Each number is 500 + 40 x the weight over its row's rms, rounded and kept within 0 to 999. Layers, rows and columns count from 0. Numbers have three digits each. The size before them is the row's rms in percent of the matrix's.

# layer 4 attention value, 192x192, rms 0.096, rows 179-191, columns 64-127
088:502532523504471512557456508485468491454465533507507565461424542493542530518524531488525515516445550458544501423526536509545488447539517449518525568459492474535477477529460488478431547502470454
092:557488511525512492534580445383512494456593507565548532482545461437514515484458453525497451489517518560409459554583502409454500507500524531483507499469468521516442499437485484491481567481494480
093:444488526519504524517471530514491522508486514542498409448466540545480564517459539494468526499531527470441482482556427489506554534482511456519492511442561534501497480582538530530493509526478454
093:366533494515534508428518492540507474578522442465543472451621577510478538434453459516496422477509505513526506494532489533535506458430497516502506525457444450497485604534485547444523507475476511
105:469510488513462501496505457500473473556532461475526533505500529556610495529442475534465467463491356545512493471499549479528536469446478522561498620407530462447499509522503599522474469540449490
088:481550533541553521539496547536542552485499533573603575453527521577478589451477542525465547394529536512580464501479462540484516475519476504492525515506581562541504511501446526488477447496439489
097:536472479542432455570574422483493528463548514538573475482483492500485481446549525543410521490497545582535488495406537484444479522593496473470468546548504570483530408498495495537516448507537532
086:500548481514535537572494512480541490523469528520540577506439520512516517447396488515527558447492482524497450543516463420522501447527532412519443467487505517573500575484501542524463565564424511
096:523575517600466546513503514542419450503515543522520576462505458494513566465412566512501507447507501530498459464564528507508479501542513437482498490441427538516451494554524467490503535536455488
083:464466566474457465508442459419508528457517509541550446463451503459496473519604533481477499546527551496521552419509516523526484491488546476526485464474477564425477485518509529490510456492501525
091:461522508541507511517526476456529502514523528484559593511444533464460431468545493524454566405468438487565477526513566497570528436469517505571429514488486489507511443454509514578447471551467474
089:470501518492462388438529476485460479476493468498434466475548519525521501484429462517460497469513427510501528540508525564444491482465478615431473524442494516453483498469525472510508451436527514
099:462457494499522410575487479509531568514450529500501463442475571437480465576502514467482557606509569468525496513497502513538485432493450561537539503479484456590492436483519464539534495541527541
# layer 4 attention output (transposed), 192x192, rms 0.0923, rows 179-191, columns 64-127
088:505517517515527493456436467476475500492569437471529584520469458497486502481461494478511470444477487500549512501521555478408517538458510475474488498477513452438495428495560500573468453461445490
088:528535530441537570519527494571509514538499495478494466534539470537472520462446462519468450477552545522479501516538508542526459556454556457484480515480510559469492528493544483509557469463472471
089:538506448510479538538530548504524525512516449554423573523436538547521465555558510515540537535476558423446500486503572565473506443471469481535489512491446442525496531527487527518490506547482377
092:464418490487542510525518476482511519535550460541582530480424494474519556492503536493428494555551458505537454450490435445567472531497481524516593572614522525516472448504462596502565518483434472
102:462526518519542488483514485528514529459519498420480540520474463530516449518483529497472418460487509509561514462594495549481512556464508532457478461522562446506466520526484487587431505543456494
091:506461437515497432516535470485503496520563462472483520521519492474518471531506470455364390399517449520513508538517443566493504591426493443558475475505471505484504428478575499526511516474499462
095:504551367506506427527471568497527468552493527511515449477539562434498519472532428492501515486481570540473487493502451490490517515566526473467490445477497533543510520504510460530437544405520506
090:460468439504509503462521443522528503522559469494565472529490451500469483503483502511390461382478485458518534496561506545531509607448478454548421461478473500448513431474577449506560461532517430
098:522511446521484565479494572477501571469511440520590533591439459523540486586527546524464545514512484465553449527520507474514540520494462503509462503523538469514508387510531548474519470452525401
082:488531502519463500490472509527489510516503501474495516485526507508470505534488514470595625518437498443483479532486468500456477434498519452463600480532509478497536546540522445443414488511492522
093:442507413476521463461490462486481499524564528400504472501531497467444532472491519486448430434472457480511527511524432517456444572372458462517452497492498464461497461491575433524598473427485443
089:487508503420474541438481576513533492500480488532436502484462532487521546493528495510527541588465552530516490495489581504488540499545533495472509568538552498560515518488444533508498573490470579
097:463458496473533499432433470501494500508507497538460510536519445479505479438500456447570531513434488496493513427506485441494494466445505500467422522468489501481461506445537437494495527590478508
# layer 4 MLP gate, 448x192, rms 0.116, rows 0-62, columns 64-127
091:477453514424497462492494443472568505496533492473486499528472506514551460494501491574502469509427519516560457489563522484504530462404512507503549435541505418544488457506537605477516444431538451
114:512478550497436554517468589561522511444488593564409530462498453476492518556543504534498498615457477480397493457447507519515549437477442573543505496523474458493523512511455530478486479512505518
103:491440520517479498495589616463476492489489469541503499445419519507430490531534484557431512513514501487505522556477513533480435456482566448472512525421524486516509546494475507490476483466446543
103:569484430475421569474508525580536543498515455497444519486418469515525542534524514499494515462484413516440558465480521518513533580479535520584535486538474541538563543543450535544501447534487568
102:554486493562487486467489435481544477524515518447489563497566550528473624496456537518492479504546455497443486473505515558486488515441531493472476501408478467496510561493470481513611461557476554
105:496485548519443568552529531470459513502464499475508484486494505550502527514489517598430463538470541594452468489529537504494487478500497450499530548529574555494507484529499508495551475537471585
098:434477486439519556472462519541534586506603538493503502546473456535463497564541567524477416535503490508488447502498491567446517528453421521524456532517534437488480542518498554490508411478518526
108:485537474473521469550504419479519488515483499461438543528509481601456492530478503491439488551547420525437456519484485501491473506510436437487496493448487451475440546483520519481522501489432473
107:512512473480494505540519528537470581476577542559451544482514548475459555526499495522462532499428513512483450443550520506568414536494509496591490480552560533498491548444523461491520538523498609
099:558548505449487457530510508470494512530542507577516522529356496559514427525471452603515470499489440451540503489394492485616548572501515491499535445438493449485514482562494485519574495522486530
102:504559466582553487526558445499431473528537581525467521462471526525514447571497521577500412529446503422478556450452465470546489530551465495542471575482442457504526495531513465551455503476519451
103:428518476487526586513496527474525490514465434440407466460470479472522523518597535515546421493456516446537503479499502546505523567468486514547553535523484515487509443440532460499441495425529527
092:416534535518485501511457510473437492535537497452490506503525532520529573514479484440539546472559504529568447490541463392470532476490485535494484581577439437512436540525559502513538465514470508
102:546550483459510493512495418560457471496475546519498412544515465454487463533507548506440478503492506525470497423522421443500519469507462472485472502473516541459453525529544476510574451547527484
091:523476464502445501508419382471541476512479500477547524548498601531532496482522472554467502545513549529491500506513530441435528542496505529575509491517502542553522510513507440496481503466470491
101:479463499556465570535456439463452510526516529538613468497567526538509534485467523497477471531465496443515451510460479522553527496530462551425551529522477517504539574509506520503490557488492506
099:455428506450487509414394521518477488465479527471456481516527457445469499463567472500546466527459537502486519574436464506521571484508408507465493502489533526452535449482510459465572529408500490
099:515514488470481536515544548506543437537450501598472458504501423474447550521504514497514589450555456504488481481516478525515494439482495518571491492481446448524555622494457505511485525542536448
098:516562453558510548470461483518436507553458508453560553487488467548496544487504449525472497468469429476510545483520409551532533530452515472503502473434402543425485455492612469461540512526525487
104:428476495481479571494577522531530483480502519469507529422472483466444498502557456522442475483507427466524517443490419500538466514498485548505500465408491505459533520422513469514494431447514491
103:545499502529541484451465485585545518473551518523429516559510450477481526501520443523504466605497474493441471462417532565608466480539494491526480493517465503572520445599481442471421479488505488
090:558484524536543443459550540481493527476494544423536477537515485500437557452476419511487491538483453474535548463433583488535466552443462535473462476444483537471508505518565537520530505537474519
103:498528449573514496595511552568457521500531579514570544496490507499591496540449472511533436509492485539488424490457500524560522536472572499514515512497458570524589580485608475439512497549512540
101:542466467464469498542484498488470472572459589454604518458500498471443562534511438507461494538462485493514449540562493494493500506470425468521441478475550500513519503510569476494539535533472500
094:469544465464523521519509499452515523442529505421459490588463490528497462534454476460446615503449479504464506511542479498491468552480473427530515499442432545476512504451481473490418493560541462
102:543474511455477497508527446547487571496488491470516505483491492502476506519515548586456463503464568502460476490436480518530442549415382484522494470491499531529479455484531549472564525472480500
093:511559461508530510513527475504527518536541583477488556474434486524508536560502549595510470456563488466462480431468484462501486478477452512528438580536457493505555409470511573442454575519490440
093:492511492512525505419475388536520541527548519511437522556455489447525451490493493458451540477432460477630424481491537498585497523578546582425507563470465462497558533524584518548569470555544503
097:510476498492481534438498526499543450528472537536456539457485513571448585559421513538591507451470518569533507421452514537499588445471562513437496526484526552463536555559519517534568598564519460
103:491525522561548498533415510494511475528503455438450475488508396584479498451537506530477507498495480591576459502483460548460523496480480462534536547571481532442566452547434487523458480514489452
101:572563503519490478478555494598477462500553503564543545437471499541476526487500534596528556555442477476556498563494477523520489506533549500488516479474510514522484565537564460560494543453435437
102:523497559493507525435487520508465505463476520449494522546451519469432487516548517609502428488500471420443535421438542474544582525411420531514508463539529480487536498549527485544480504483484524
101:488445487499482492475525486554490513505410603514518525562470493494470526478525550595491544588483527363498516555406551543497534502502507496485505479498439527492525537520437539514525580530576506
108:491515506492471531508457459502511495510528523478537433528587461564526575507502460582491515515564498480516483533486544519523514460481455560537503493499529504471557525533472536593538533459480515
101:442516507499503441523424498463488535401508488476469527417490423553496542519499488541577415481457408516518443459506429466512494590534462449568506534508502456492570517469461478462541497499458549
099:557533517562470524493536499532447446480448502486535544561513503561533476569450512585525477533473479496451483426467511473507508520515509487468428492516513511472588514538553431534542478467495447
098:528599513455550525472454572515537481529477516472565450528467548447506452426450544511482569449553486503555463509489537488553508557519438559455539485587512491520474508444541457537525531521537494
105:495531420483488480501482526554537431549502497540456516480515518525456506505480455502492467517570540519486497456530533471516502544474491438550491532567543508521478557454544480540485526592525435
092:482497481487417416491465442515472493536503523443502569526494450533493485489499482530546518505527533540513504443554470506533522499550504526500519418519518505521577589472515445550518538422518522
098:483494537466494501506506452468537510452455483515502484475527470507498579510461488517502476531506496501462512449507488592518498502543532447539569475461556478380498517531517544518531496539615537
104:474528518467453452484465530449507608396531514575475498542453448495471582477462544534480490502519534493533461487545497469553504560522513459488537501535540503461504465477491553479497496569450524
095:443508399458522572546546509573579569514478527533507516534417445508509435488517591501488520495525506488509482542552509536531492433582500511450513532547505520550507504540524581480542551506557547
100:419516508459564523484495470620500512410467491507465473544426419523480474511476494488540546522540529518497538460512478559548520461491518517519500504523487450519582506536483506476471516497488493
101:433494497479433502532449502546407516459404445476562532460418490528475556444456479511490537507522490512562527467507561511527567543468531499449611496521458504459545582515481458471482474534448513
097:503519532538509592494551514441508475518493482525541439506437562475479544588516543526474432542527465447578487487532489543464482570483508509448490517486508493487537464485530501489473465490516495
101:508565486522504469485565495584482567462557499587494523466492445476468494500539534540518460530506445446496513518477430478508469516508464482481515527457489474488527630472507484538505481535476460
102:457512434433461444474513422597507488484535464469484416475501531493500528489539518510554550519428530462523459516420553500519501453455492446471550431495495496450493526584544527495530486517450507
104:480537516553442495450482437440468474486547452552483479527543506575517513473489511547477557483524485424516485480503468540560514494487466496471539450504506492473539576501495504503565514528471485
102:456496502475445414505496475531469518518458456523546497481531581500495501555430528568449482531492497542538555494473517471511504486527494482508513448462517507457440542467559477539522452572461544
100:500479436472458459473523503472578544543524502514433479531515538565459538515478501518484510485515521461463472426426537488521583512428500559585486508504446504484453496528474562508519482569542466
093:512554461493510502573519439511447477516494520441480534541524484492514496457509503449496442590518443513455399472448507541493495434539550481506545416481412485478488515503498496468504536462524497
113:497493504454492454533473496513449495427515494451558497459509508486449502530489544572479488570572517412501491554535430515481482498466436418519517458519416474427405440571487526451546505418572492
097:510492457499492516519448458484500515448525514573525560406453487455454495541536442557554425545530500429515511525500466462447569572555449485539455512513490560508441553562429534446454480539505505
101:482523526513516451564492441513514567472579500493561516503532417560437548549525503449550448569576555499508488496575517583497536508520526548571496524536490413466542490516544576498524574498484548
097:479501485519450467504530489556569469489525516610522515459462469453523515513511480566494504597517518487531546475472461511572541482589491488468474508565457386469545531496559478480509513538507479
093:498413445453479512518521490584564479543492478436504516573530547552451540466447430518449561500486504526422460468531545498515498462479498519532491466495519559459477500524466466456556487590491610
103:522465451498530469534461517534464507523547513531566552496441481464542568476584480477453508541442479483461554511496471568513497449497484513570477484448478417491512475486584512422452550569505459
106:513401424493441574517487530524521502524442569472471493433576517528428552485509473495495497511457461477411486459478437465522509469438479502511436487490498531512482476472494508405543526510569526
097:522445438566526489483470519471508494471502519506471543569480551514509525487523483520590430532502538507542557511488465505552475488498467472478457464564518555491445454495578548492556513474495496
099:499546528578531518434524550461429517515496472564486422499526504515486519534491492504526540524486492457424461520474508498545506401498489549493522473466463559560517511552574497526492544474526463
092:464538470478524545568470475521511548451476518540536471403451502541421506557532546538504521495427525434527543494472487468436534394511494524518564509507578488531482488513471564515495516540507474
093:459511522490513470509445476440500486545498498516477432526529499489462437466472478522501439449437478484470493567522457482539461546506495499528466518504470545492418420485514400481530502448464459
097:457523461510525486491439470574376456466427513486441484500502534516506507540542481517504550509500474560478499565524438448591474454536481517520493478461459499494517456516566492508530496487512457
# layer 4 MLP up, 448x192, rms 0.108, rows 0-62, columns 64-127
092:435433489492508494555444450518497572463427465494482513539481485495542469507436518464436496600503508484455523398531423577513471541498549489521515487425488455561545541475518515497542479497457507
104:499504547456523545550499462538512431485505514509449526507478464495385503518548447532430520505497484494490507438521503519445526535453464575583438482436433551499386412498512520526469479484533551
103:434485477488550510525543455509550448504541497488529478525500505352516504456496462474512525534512459426469458461520533414491478522543523443460486571563524553528527511505545548437498488538443522
101:520386485551486500573478470478527591530476497478448563447495527505564466523518542494531442527529539461437444570500480467479464511487454523529521504442493515538495515485507476566501528427529493
100:532529491508496505491499514484503476467529554491547462397478565524647507472488530527514494511493498479571517448601472457529552483482462523500555497555505532542515526501529475528524386512437497
098:538535495538510517540501520528461556492490450508593510518494509538550504513509435507572564479464514515502582479451513531480448511494477500587506448428483541553519465599535528516503535495541523
102:445492489467504563490452511480482494561489471536473458557455542509533501537563578546491457443545521450506520433506449527492516513437507486524514497587545478520491501529512525554506534487479502
106:533541539483497484443564456520511541421570468507497546470477561439399421497540452517515517426523497487508563488526548546442484525413499518541503550517494514564497473486526543511472504518470491
111:480532462448544465515483563497519540478488473561467442429456473544474563520542506483495532528469485492480475495502442509540490584533484438522490452521496509473500455539451476567576511476482474
097:510450570476512554399478466505508493460424504471513504547539502512595585542447582447507515521476491521554491602484562454520506518526536488544485527442468470454552554455521491507479525567468473
102:537464561484524540445459473463416441474429406593453561549563468502515478515577499516493485501516480409435423512514515453498526464428504465484457468447619515443479558477480539550543483556521459
102:451511514495539493537475491463512552527493540492467564527542444538547477580574491472558497578496512533461546443468457591526440505523558463431435524459430534519569504507465465498530531458477537
097:478543503470473504474463519493516468511438463552457455519465490472443418528495565489447511545589495575543528531517533548548501554487511510463453481483515485473519474485502507471523462526501503
102:542488475508454495486504416472469433454544524511464524577486494579463487545519432484534451492551501477480565427517495538493598523520528525553504453506501564519487565517466533498475558519566465
093:498503509442464466430499541428494582486585490531612456488477460454538566476465524527472510464498494547519507526494479539485580485488508444468573373529486506466457533595563521477453534523463520
100:439500538527476477427560476473554571542495520470465465507557471490457493558479512498495446478469483473519460507461399517474586502482503492443495513491594535559508534505509551519524478453468427
100:540480488492397573506478479516541430500515456417518512553456504548477499506533507503450486447473492468467494540444491541477485499536464537479545530551487517407569438426513452507492454492475496
100:522500585532502470580428493478526475440490462512495483444480457578526473546518460459495491511585451536477533427538538512549457504470508483513519450542502468488505484432459413480458437495488419
102:438485473486569515465458486494475456581429475450484486550508524534542440519466462499480503532465506477522569557569500572517515542518603554459555505466420454469486452534501491411487484455504554
105:461607540494480484492481490465507469511562496441444474574582430443541508509548554577507479521537557520498490528471602478524463493533491482539477507506526517517590482469550502496516461456441558
102:524473432490528508518452545538517520489557521489509469442542478500502397509533576493474509475527539466516470451588552454490500431522475451544432496429532439600571548487551475475443582477446494
096:532485504453469484499518450547474468562498488527535476470463483456544476464550498457559493448497507520463477506470513521518495580493526532487520485504475458485498499529457456535504541447563498
104:507485470426487412438439479435516477511453510534488492558478601531516454504512468422497580491486424489514526545503520514446482535391467451454510532526507470537498505481527498482549454497509481
094:503476508494466435494535500507438470489458488526547452507531467506500504417507533456492551486473459620482478489527404499511450508527438509507524492576536524555519461432546483453492480576457514
097:562454394474509526487518523566505462442450544508530475527591510550505519459472459508454489528501492488484475416477488527481497447467523525484524438473545498554530505488486553489482568455491486
098:438554433545432503538464590474496506474550500559479432530510454473504482525462458508473494563488557509545491495473459548546538422522547449533429536577531470529523512488515497502499521439417489
094:523464520464521508501513447498562483595617514459489492501489481470549513540479569452501475439554492523429539477482455464477393475499537514548525513506490545538450375485507524492466498449426491
097:530478526486492551548487470592515468465439449497505545412515517484521529510515535540544471512475458531508537445451507467463472411467483483501527523449517455522511505534570485496516519460488513
104:492500436400502550476476554611531483542490537453481493442464450458465509501472491399532443448466546513506579522519528454472506469579469417488504496459482450543525480454493503452444454567556509
106:515417529543509469473471515464502586496501560577513588498450473529531463453532481469486546586482469514462530449457547595483462542460482514515479494464530483477459487563503521468452460484528497
105:480490524451526530461423475495559446493474441468439522500415461535493503504442508495546476557522565494535505488461558486446521486498485436410530538509541466429501474519462533528488466489607406
109:444430460475520465511547467480469457551507544555535476557512519491528437522503443538461475519521401512552432595496496492500473549467454469454468542425504490543500460551528507524552470463487404
105:430526479497471540471468509496443510451548507486515491524506546519490489440530422541434503484480569532496460480525427414575506476539457530524475493540465486445478429445563479442533497485555482
103:567500434507496488473470505460545562470507445512523533535546459520542554448585479540567578526554528440487482440554518535455537542571526466488489472541476540540525510505489571500531456557484503
104:466432484508539514482570489428421504550462500507527593560439483517532530544455568535511515469548527480546482511408515490470459476449522470435510510453472488546502528479463576474502509507608473
102:499477577532499425527509526485445512472474439522490549559543509524572415526474469442504558535480505503491474487465513491475490427508593501421499519427528497467602520529491452508462556467476485
099:445500494491569550522450487490565540506565554477466529546572437511474482514495445470531466422499497537545499558458596467435502474427539472465476447480495423536536536506533494457465562423532483
104:442541502452588450519460505523473492521483494514497526460481472442467473499479477562467488452554526451478525466500532438449510463546518492518599543591549559543510525446519478479435519483461528
096:496518466430487464545505542520465483483491489480517495460423492458526539498510509519513513539552546490478526493478467497486517461485415587473559555446449477524474542513458544542511535528462495
099:453463508546515430484475524466545527578486454556469558452478526455585551503463482506533511504535407557491523452495590525499536437541541575475504486480531382450488437515489465571577557550558547
101:561539509492524504395513536617529523495546445495493519520491437522572488494532483529528483433486515555466545488524533410528499439534507446495541535501483548538504475553436605498526520527508437
094:589431517539460516493530540467474576511431467528477545442553529572414485476511516505467560545464487509465514545472498548490555537482528462448562497414443457519418481512494518477458507486489517
103:449485468533527471550539510524480500519506467507486579565452512527466473489460530499544509475529485462508475578460535511579520506459547517512492480485437462517534449481533608546401597616440526
101:465474483515457446503461542493459432530520502412519498524495500454447457456521491504432528461510494463525475449497604515556610477463487466496450479494428493446489534461467498560453464574542461
101:523507461448466431488492487519522555444471589520488513533555549519592438539581530539398484384441531541493493573495475478452504433512484513468418467486531458515477497529484499572535525562463438
099:506580592499470510469506482592441455485518518547394505514518429488510541443507468494548492520508508485469565480389434507555440494549516600483468497471501547465490531457477462477469497546495479
104:476561487456487537488526526511534451547553444450473501479519465474475478548484528561465464499440503481467489522538466502473563496532432412512460459510536454514541522492545506580524490444557497
108:512515534515536461376479463443553489492568491555537498549469506541477521544442516520531485435534469513522510523459507455483467527499416460443506481519548522559530508510490447481565467562422515
102:429528521508555502552496527518458537470531505515479483445525462514507500465437465544525495474573468454462475536509524530478439516515510574523570496524494490550531460489441496457459423477431514
099:441511526513463578469574512497500521476511544504477469480463526473442477495432548539483565492461532594498454450525466512480485448495449523401425478499465530543469503552544475506526604537469497
095:527472523491565496489491525499506517573458495556579512562477482563479529460507464564492538464546509497551556453507545462486475570571507519532492506499532495503488529473504576463472482521456500
108:543525477517572491491525488517462496510485519475500559525601486513538469596459513549495474487494562532501508541513537484476472512388559499529541428496460502475545490510513520532496441530541578
103:499499528538455526453529460474481506496485459473412505546443521571437484460520532557486490542449506501561507479489567508570557572551476468494557519456461481486457461526454467518504446494555485
099:459501462465472506579524466550496432540542469483532510458471490465495502509472442523533566501489415484464500472522524465487468493443589496522514508456534490444501569525418491443501496575528504
094:463495460466502452444443465529411499490492528415502465574537521546472472519447447480566491455445519548482480573473442516540456509496422454434516487554533501475446455509435516510563490450531494
092:575515493531505537489441486527483488520546499545434450473525468472486483446407467524544537465502520529463491544425511450532553500486546471490446536530458531527505547481585503459460525544460503
101:499460512500530473439559559466470520471467450534565512556510467419498489426443453473521487509551459511435529606438485516583482541455499472524441502519423498514503480500491522511516472504563460
104:541499550507491381466575482470535460452534544485507558485479410491506532440500509465560502496558486484457439474488525436488493462517507463424468481496372515524481480486461523474438494477521479
100:499577484540555455530569553550495531513550465524532546485417498487457525416485516528497486519582510485547524513503484565474511510619523476415429560499550620492545517472525467559544547491459533
094:442632539478490502451511525454499558505508511553540415480535480433514476502514489491490542534464467523451496474504423541500459435579431500475453497460539495513465446561577515531540467512500498
099:535463484415510494492519519519518490456519480459512455540548473508519430522549364491465522532470432424505497506502471483437518434483453536495537445495555432520488491497473520514520451456600446
100:503491490471525523494522374511508519569583497458549466488426514474483489517531446529478483524509539510505523484486513557476427578509566561504557509548484495469437455478548417487532488459471496
095:559514533548506512485494475536462450575504538454464505506470426425489520436508515511547527539535514502537583513428530449520462489553504475458533553483514461472579514450475509534471495486529534
# layer 4 MLP down (transposed), 448x192, rms 0.105, rows 0-61, columns 64-127
093:536482481498498531527429501460493521489522542535456495436523504484486460573493529460445532512467542535488505467475447475527462494508531547544522480520515621498502566527445552535492476498453410
105:550521672507527471463472456472496522487430534543489488504506458518485492539510564495480520540534511472521511510499495481590486522518474492512455554503498469565517502523533451513542516503496604
101:441579547512481464559507563536556484460526457462510488475456517513529453501533534482580490474509541458536498478500526494524417485582472542447448549546543535481507539442472465491508471506509517
099:480527496456528535465463473472461453511444514436546475448544542551493594510420507461453491517564490469423516448568490546519448498500489572495490515527404451460478555534478590496491530555520499
103:524507518503462429491454493473481473471545544534538517423491573504491549477502472409462421527485538515548493489537467477567522544442521567480468521527530528507558550530532531454499524574515510
097:537494539497514487511538498534518533420480502438560510526505508502464514465433517472521495512478496425471456499509553513498483626560531495518532474491472508497480466567475429487507477482460548
103:449498478490496522525541506465448497543501470516483503584490459471523495562517482487453445436474420511494558542464483513600519551532477471575455482511475482470509523422544465578556478477477489
108:542545600471528507511473503490505511560541471513485486549545466539529495562490485513443489526513496514551520522531511527534548566536528471554536476556482561448551469455533523603513532477472441
113:505436375501498470550503538472492588518550503516542562530472409585492585527551505461484505539464532493463431461491484522579492555442449534510534571506447462504571473510516505484533517464457499
098:529558482561515558518481558495461486496476480472539519584446532519514486524437565504516514591494475507505517522455473474548545512481498440488522509443506497450567511553504524595509524465524452
102:579512427534479488475493539505485512428433522466537508518509459555555508525511478555490568501510432457493551475525492554482485494584551497508522504483527428500453489519426458553488555559578527
101:482494556471525490467502526506435553441428555501547498431505518576519515516459486530563501465493487506517547519517437434467392466508497544473459478429518516464397440509516517523498499577483532
095:526518501470498423486510492525544508510492489463473561440458550516480547432524535475476476528452504496479508454554590446511490564480401468484527475443477552465501501492513533499492525545517527
104:485493499474499419462570467523537554547451505478527438449507440433529443508525517487557490459504484474434500490554454479565519552515459511504528564485514524505522460454437481498507491564555580
097:478471521533497544503526482504516525507498498492519524528560486440510537496519466537527471504504366522406525556478515418562444477498497488479398510525529530558488552507448493452581499526481500
103:474477453544496514490484438483441487435452475525483510477453493481495444565475490462518549460547536459520616544526430515527447527521438466474514494509504442564480455436484530461486476515513474
099:447496491501463473512457571470530489381427520499427461540481457541501576521499541517473455446481443502487490540509499537521479518528507587508538484483475560432514514489538566458430488466476483
100:461476529464438481537514520514460557454465472480544493499499595500498481557470463518476513473452508573459408448508422513529533493559442516508518492412442581488548493492490458515512455491554537
104:554436501459501522521494539512479488482520456455442480573488556423543448483511516442578454525449546488551512555501513528450455535490574538444504532483550476550481400503449546471499541497473566
099:408455459474508553525504540435546511467542443554483533477481515536532458526526487497458534511488472500524504451450448446626493432492548547549472492548485469474500458450517450533449465435503409
102:489512470525445581520474529514551573523475472505576406508487546535477489510536514510507539507480490473494530436495591461471391446537480425493515507492443504499529495524492453449530517511492575
096:472571492483527448518493483501441458472502472515558454512513486474475495522458519501454442505501511536506505546554427490483569586461507395501502516489444471512494436544521496438510429535438453
103:520476502510492528544487404556511547479549582495530532490440505431501542428484504485500445591496501551498554492452479554486471518482500439476525589464470471580510506477486545471478558496437526
095:515470505460527474464497445484483515511515570555520512460478465485603457466490474464563515499485518480538526503526478505495510439469488497492599527509524501521506495430447551463464490475470543
098:567503559477494517487533460510518532519459529436511455459495468490491487500525479507443428499503505583481562440475509509496478529520555525502473510501518512595549506506446512530499463463523537
095:486425405532458478491552472503486573439537519542558451532478543537478461487521518478520484503533590466545481435498518511590477449523514471515535410543511497531557484533545528590517520539493548
095:486503434488491521529461520504473486497501450464489450462518525488443528485454476483483448455459478511487546499402515462499507485506523526455523498441467470487493488507421491489528476505531462
098:461406455441485582450459505549534484539502506526506574489558479459490498539475554458499490491520541517557477498511510511466509476465482510480518518617470512533491596505536471469461531498472446
100:497585492528508444505501494490433557527529469455512456517514507443473470496419492536468485456505503464466428530491481530499488470534426515547587463469460514436462467457521466430466462502558541
101:504542516542420501445466517518478475476511452509442551567458504496480435497487404545532509510491551555456499508471425494558515515517582496501555501461501457539428440467476545587578555497458549
102:446457469502510452597471457498553511489582573436489470498482483532532570502530504557476563508456512588548592478439507505478540453505474512520532525449536531532515517470438478541453543451478425
107:491456370490498539451515474481496504543481438498613493506525474502532478545533508493464557499518470497525415505490493511493526520509509550518466518458495500506452440465510444472549474454518364
104:446485469476453448443544479539447502556440574440454525569474479523481485476533501547505524500505499465526444464448513498509478504511375457448512492497409578497487508476619515504567507539545474
101:460473502491579475448471521546504539513469458525521545561455548467467497506545435469458507393556485474539435509541589443462512490566473524528490452554490479550524421493485485433509529549497439
104:446443428547507479465465476544502484436492486515460491486538521452481484482437439577499518427532558559445525476507489481540537516554498441537524376483586480406493459552523426521481506512456523
102:446466504445640382504472490515480473508560449520486474498501571491494514484503519482527538495544514478500558499494509446477516454503512461470576519509410458511500500477445483490463530502551553
101:554540490510454525537484564532504456495514634482512505543503446537486521447522561526429449459522522490546484527483583533536489513424483489519525520535478527565392447494501498413450547526525514
105:479453561508538479495481508507504498537602459424554578526465502444496479516535467525537506494498477474506554500538547494448461546465503564442498539469442444519495461454538524466480520524561456
096:487465492496405532464590493499554489540509504554539477541485491472531484538542460578488512444510483505472539475474517489450547526466489500486493497488497568547512446568528427506509470546467500
100:512449489438492477486562485545430494515518490490514546416485517514504499500487568541434476447511535515512544550485516523457457450557415458455540515450501503489430485508471466534514535488512551
102:555482476506542556553577493481512512504462518554524432487556565465456461488557395462450445490462441534554551529482582552412468536482587489491517534494481527455537528550449501482457438468500548
097:435433439536453510526513524489459559496487505530473474526477474556556534547472524475499527432488483462497470530483520526435481428527464490478505556494461438568533583567443539487480451578525530
103:487516494459576484473448537479469500480519468509573444484490466496408473532554539476479487462489412521466551539474476452529508547527462476501537555464445456519478486476441520543464537441442513
102:473503580479515575486470551473485416573562422483504481507446461482546558474470467473517439495551490486540491476457420413513513478519530534532536509454532492452507434500532576532516502496445474
103:485478411463498525520463499470495456449493512538574516523503488530507498508569481504540533475537496544504423495564459537478529463496501493484430548448477416450491521483550532571542488511540477
100:486565518459494465458536521545515518534458470509486511482492486501480522473449517472508477428521469524467510516454447540473480528490532472437536452475430528455477551475515518533441462446506459
104:516519500545510509454471444491488449450535480451518472502530566523498519513516453542487484444472518493516382528485483453553538555487559444488456478521564534518477385487460447447543501439490396
106:458472543504509481465494484437539478458514503570512523484503483588481542571484471477522526502512491531474445625522485510507554475508427539542514457502547516533424528443439473546543477578433464
102:453528525529465474435566486460477549488471440605450502533553609485563509457542469505504520499550481533424448449460483502515476490497519487560457505439563516495552593433468431499470503514546522
101:527436430507476432549401486516473554563482469474480421489507453555521428554565469457477476445454489458490505558500522543498494459497553478452532513508413465511500529491501461493500482523460496
097:449505498506442493536443522480513385460468495575458550481482526525469550527550413550512605416450483442571426520509437527570535504486501480445531443489529527511552490524489433580517533520571494
105:443440469477537477480425538516483516551462456550497515503491514465470566448498483494549485415453424473491512508479455510446497473515479527526428533403555492440406460482563482432512555578512479
102:498457468495553467424505464536467471476481478538531542461509521542543494520501457545501485459485462433503409466522472493532577440500471512562487564517559526495426546530453481563509512464506467
101:547462390563469500519511481502494470530494520486519471533503489441544532516477475500472497404480501511512466567507444479502487482486462452471543433548498489585484486456529442493426484418521546
094:547551515486491565510496457527482535453504513534451471519502434525538601472476503492470553564500526460471511528522429523544529487480476426476566488528522476511455505490448492522535461552524537
090:526463462556509474524508511534517491496500540429510505554498486501525445462566473516544465507573475472481482544491470556506480420469466508591519485508553535523552445517484453530574514481521488
100:529512572490433530474458503493525523461494463420405580498531519528510506527525432442447492420559483562521571531441531493481508466433483540467558491529498504433517538524457566457476499531446467
103:468530495465537463579492521463533504482466492517520618489558588522471511555500498467478479504481467440535475486544507476467578496515531431512402562479491541439519416556512462487485479483527515
099:533506497464550459473491532555486551495457544516563586467475485482446537501422478495488526470448477550525514526553478410538431496471606485533513542504505509530533522542503554513549569551526526
095:515475584516492475497514578470528548499524495553523455448532539465533450528518550497516525511514461604498499504515445516501492413554476447498534494441500534554458443514541475526476421506490502
098:546497452498483520607511541526525418559534482517532564574510470556536441503494484491502417478473476489529504502514477432551469546513488449456446449480513498540528484499511487492505563536481564
098:551472499491444479574489471531478480552522452488502447469494443486518524503484519501569507482473483571531565479549545504519412481494463549544490500514437568455482541444475524493494535589539477